{"n_layer": 25, "n_kv_head": 1, "bias": "all", "tie_embeddings": false, "parallel_block": false, "init_std_down": 0.0551, "lr": 0.0138, "lr_head": 0.00996, "warmup_steps": 51, "schedule": "wsd", "dataset": "wikipedia_en"}
Each number is 500 + 25 x the weight over its row's rms, rounded and kept within 0 to 999. Layers, rows and columns count from 0. Numbers have three digits each. The size before them is the row's rms in percent of the matrix's.

# layer 3 MLP down (transposed), 640x160, rms 0.0551, rows 265-282, columns 80-159
097:495525530532478507466513469506487516499514490494488528514478494533513496497489506485485469444508495457509536515488487481550493510537517494534488573449496526446516474474504502506522458507468453521496522523495446500480446495484489554531490463
086:507472498505524464505487464538437493518503510569482495468505578519488499526487508535430494516488470457509530489464499514474511508507501494481470511498487485525482516454486489521435498476509508475494507486501493457447528518508467486493490446
078:489520465570523455507488529507449487502469478517482475480509438491471524510491455518531509533535506504463499484498514509497499492491483502494504503522518490492473467523550493485507485479547484503488526497512473555469518461494508468530485530
108:515460526437460476510509467525524507493498519515492478532461522479492489474514505486493473489525472524478524515494502491549474459495489512486463480501491505489480564487492500501509498529482496493500493503499534466461525467494487510496471513
100:548542512520471511506545414502532482506527549522504465499492451502477487524522503514521527535510533501485510481521501504465501525475498480477534503492479511539517505514486492512492500556503502564487501511502505489508521542559480533524516520
098:463532492527499467458508484495489487529503486507473500491478527497468469467506465512514502497480495537498536506472509486486531504492495511529507533453547530513532497475479506547528485524567506507477487472527476521467532528509491544515509511
087:470499458457489513499500462465479544442508481496512466461505463464479529509526545527470462504526476527513529522448507519540497483514522488531489498511516505532502507485472499512491512471504498488427488513522522517532507497478501501481487534
097:452519486504474547493504512518487518467536525485495531524524487466480567507510480505504472445526493510482472489515502516538538514522477470500461453549562486553492481481493539493521476513484460527443521484461476458498463494521480503523498499
106:518493542496518471506506473501470537433498532498491515539479488483536456481513513533474499460501515496485488498516504481481496549467528519517482467489482507486514528499471505492512482479466469508510497526506473514450507484485541443491499547
091:459470439525491507508476524523510514504521495493522518545483499497488521464496476497513513523502512514499455523541490503491483515538520520495464460516430466508467522517471482518483470500509480520533446549454465500442500466469494490495487470
107:486503516494471496510496492488502506503485516511497520497443462503494496485516499500502495508454531526493540474497519478522451545531483526487501508510498505544530504505511535484502502508509480508495548498496529475506484581505468493538469497
098:483532505494493518532517497493525533475510464497516514459482480544481471481478469524523519508498496506492546478457534465541493492523487508530511566476504495492512475545490505486543489507509481502518533494448467525505522455489514524471468486
092:483506500505515478476499488478526485513459521514489530529510494492532526499478484504528498481475514467512498524549496492454498511480514494512520463466496494507506480545501490516505517505523453533531522457511510491491509458470493512535504507
111:510496487479528529528476537472529489452502497514513497514477531490516508473485521533514452448477534487418490486458538478508501485469500529467520481486520508500472457521485477497485512484517511471557500464487487457479493518460473480474496479
098:500469512493516494515513482465445479531484488509482463501471494512522453497489520457512509490447546519560534502520547517519520500485499526469522515499486520526513538448492494482520506493505557501480509483472506491497541521512517510515548518
111:500509510455479481479476493529467525465480470487506492487495477510497511498452513502515506487490472491484475444465506504473476554489507525469520525481485513561561508520512459499471482501484488514495506495484457479439481455447519481531498482
095:460513498458537517468504449502472502541576503531533481478525462494461502486492511465542501487542492522516457483456486505490493481499484542500501444514467480493521514524497496530508472510494490487520491492512494500490530515502498477495463509
107:518470488494496532482526443470539528511465509471442443466495498519468479512518474478496466473483484490532461539494481516508529538498527479532521517519506489455508487490485503508487539475480471504474504475530502500500484522494502490499507481
# layer 3 MLP up, 640x160, rms 0.0549, rows 266-282, columns 80-159
092:489525514508499567464519496491519486508478479466496509510487476479527488459509500483504519481522558525485486471500483515503513517511485498487497531546468474489516455531541533475471504544499504556504498503493529544488483490495479484516561550
092:487483532472502534526492508493551479515512501480481522513499538535500511509478506477502514471437481477527485506501493495491500479474493500513483505469462463557544523507469537516469531492486503489481453511485539493475487539575496495476500504
095:466494503545459501506491482500490544508468466485539517489484492512487525459496487498485454512530517485482511499522520483486490517504505481505480532512494486513514468487524530492445528528507453462520490503478460524514494488486498529504466445
087:487464492499509525503491477494519488501487487462503468498530507529489497485475475456505468515511496457516481501482509470517516488486509472513508569476522493504514497503494495544444524513459469475512486480556509480482512490541473490555491540
101:537483466486497503532494499460507504448538497499504533520517500535547553487440520495486454476484506495522484512476456525553542509527495475518490537515500507520472504489513540490473526475492497442554508506532490509521468464490512474490489539
090:497487451469487489491491526493506480577509503451543561502478506491508492505486477485472530506476523506525481545494512488491503536488495502486522503522501509503461459499456525496520477433496502542533487464503507497495530498522477486499502496
094:495496510507476469480492447467512508506449482457502516526507505521527458480483512486497535496479491470516508541510515471540492506502485532514496503472492486500541498511505543477478521424529502473522481479508504490466547500488505487492483502
101:510514524517504492470556492480475501498487522497505485466530547536516499532522535485503482457517473499498467492506499517527491464526490478504513472464526550542454484498503495523535498475489506523515534476520505508584479454505473522455526472
094:510511509510523457473512491460462572522483487519506524473518519524509508467492481525544532526506509509533493534503493463480481526516467516519478517489516527491527504486501502530522521469522495533448509510510482453472496503496522487507476524
098:484531486535474509478510519507500513467475472470481528510510536545532523487513529497517476484518518528467524478439511480499523489489490494495474544517516492513469521499523541439467476453497549474476490495486505526498511496546578502482503476
099:511503482477528526512503533480504500495466511534544485474477504523493530535509492486512470491504514503482517490482486531490506533514492470447512505519472486471480490458531498559520492504452511468439486447530568495504487490532535498484500491
096:467489496509484463495423472470494486539480545514528526494525488479508521485464522508458485488502534537500474508513547430498532513515500505466471536488498478518482483485459467528483539492491501484456529479483487496500497516489489490565500525
108:474487466522501508497475431521479546486535526496554441504495469464506500509474491451500528517526470502512479525532489515539528507470492520511473457517513500473515498553522512504535544469426534514539497493497529494502451476505456506513463503
104:491479494524509516518519514444485486474525497516510498483492513505493476486518453521498502488491533479522530498510481502526552471503532476498542448451492507485505519492477470524506483497471507489514483494533503514534541456512486525535543515
100:496526549527492475476492480466475495497512471486530517483482534516464521500520496511490518489486502504511502483498536506513456528456544538440478435521515510486514481509500515516555536471544480461504465489516520518451498488520554484518510496
094:475534544510528504502511454524501511494556501472513501504519499433495548476499469542509487488463500505505490521511510501528540541506459500461512459494510478471511530514551491516463489518481525482535497501544508467516505477493526492466522495
113:509542513506528503506486517515501528513555482507485495494494458479526521462535536473478510547509486548498503498541499486485511501487530479470492534496465514521481536486494441529516520509441470511505493488463537488475487513501463487488477501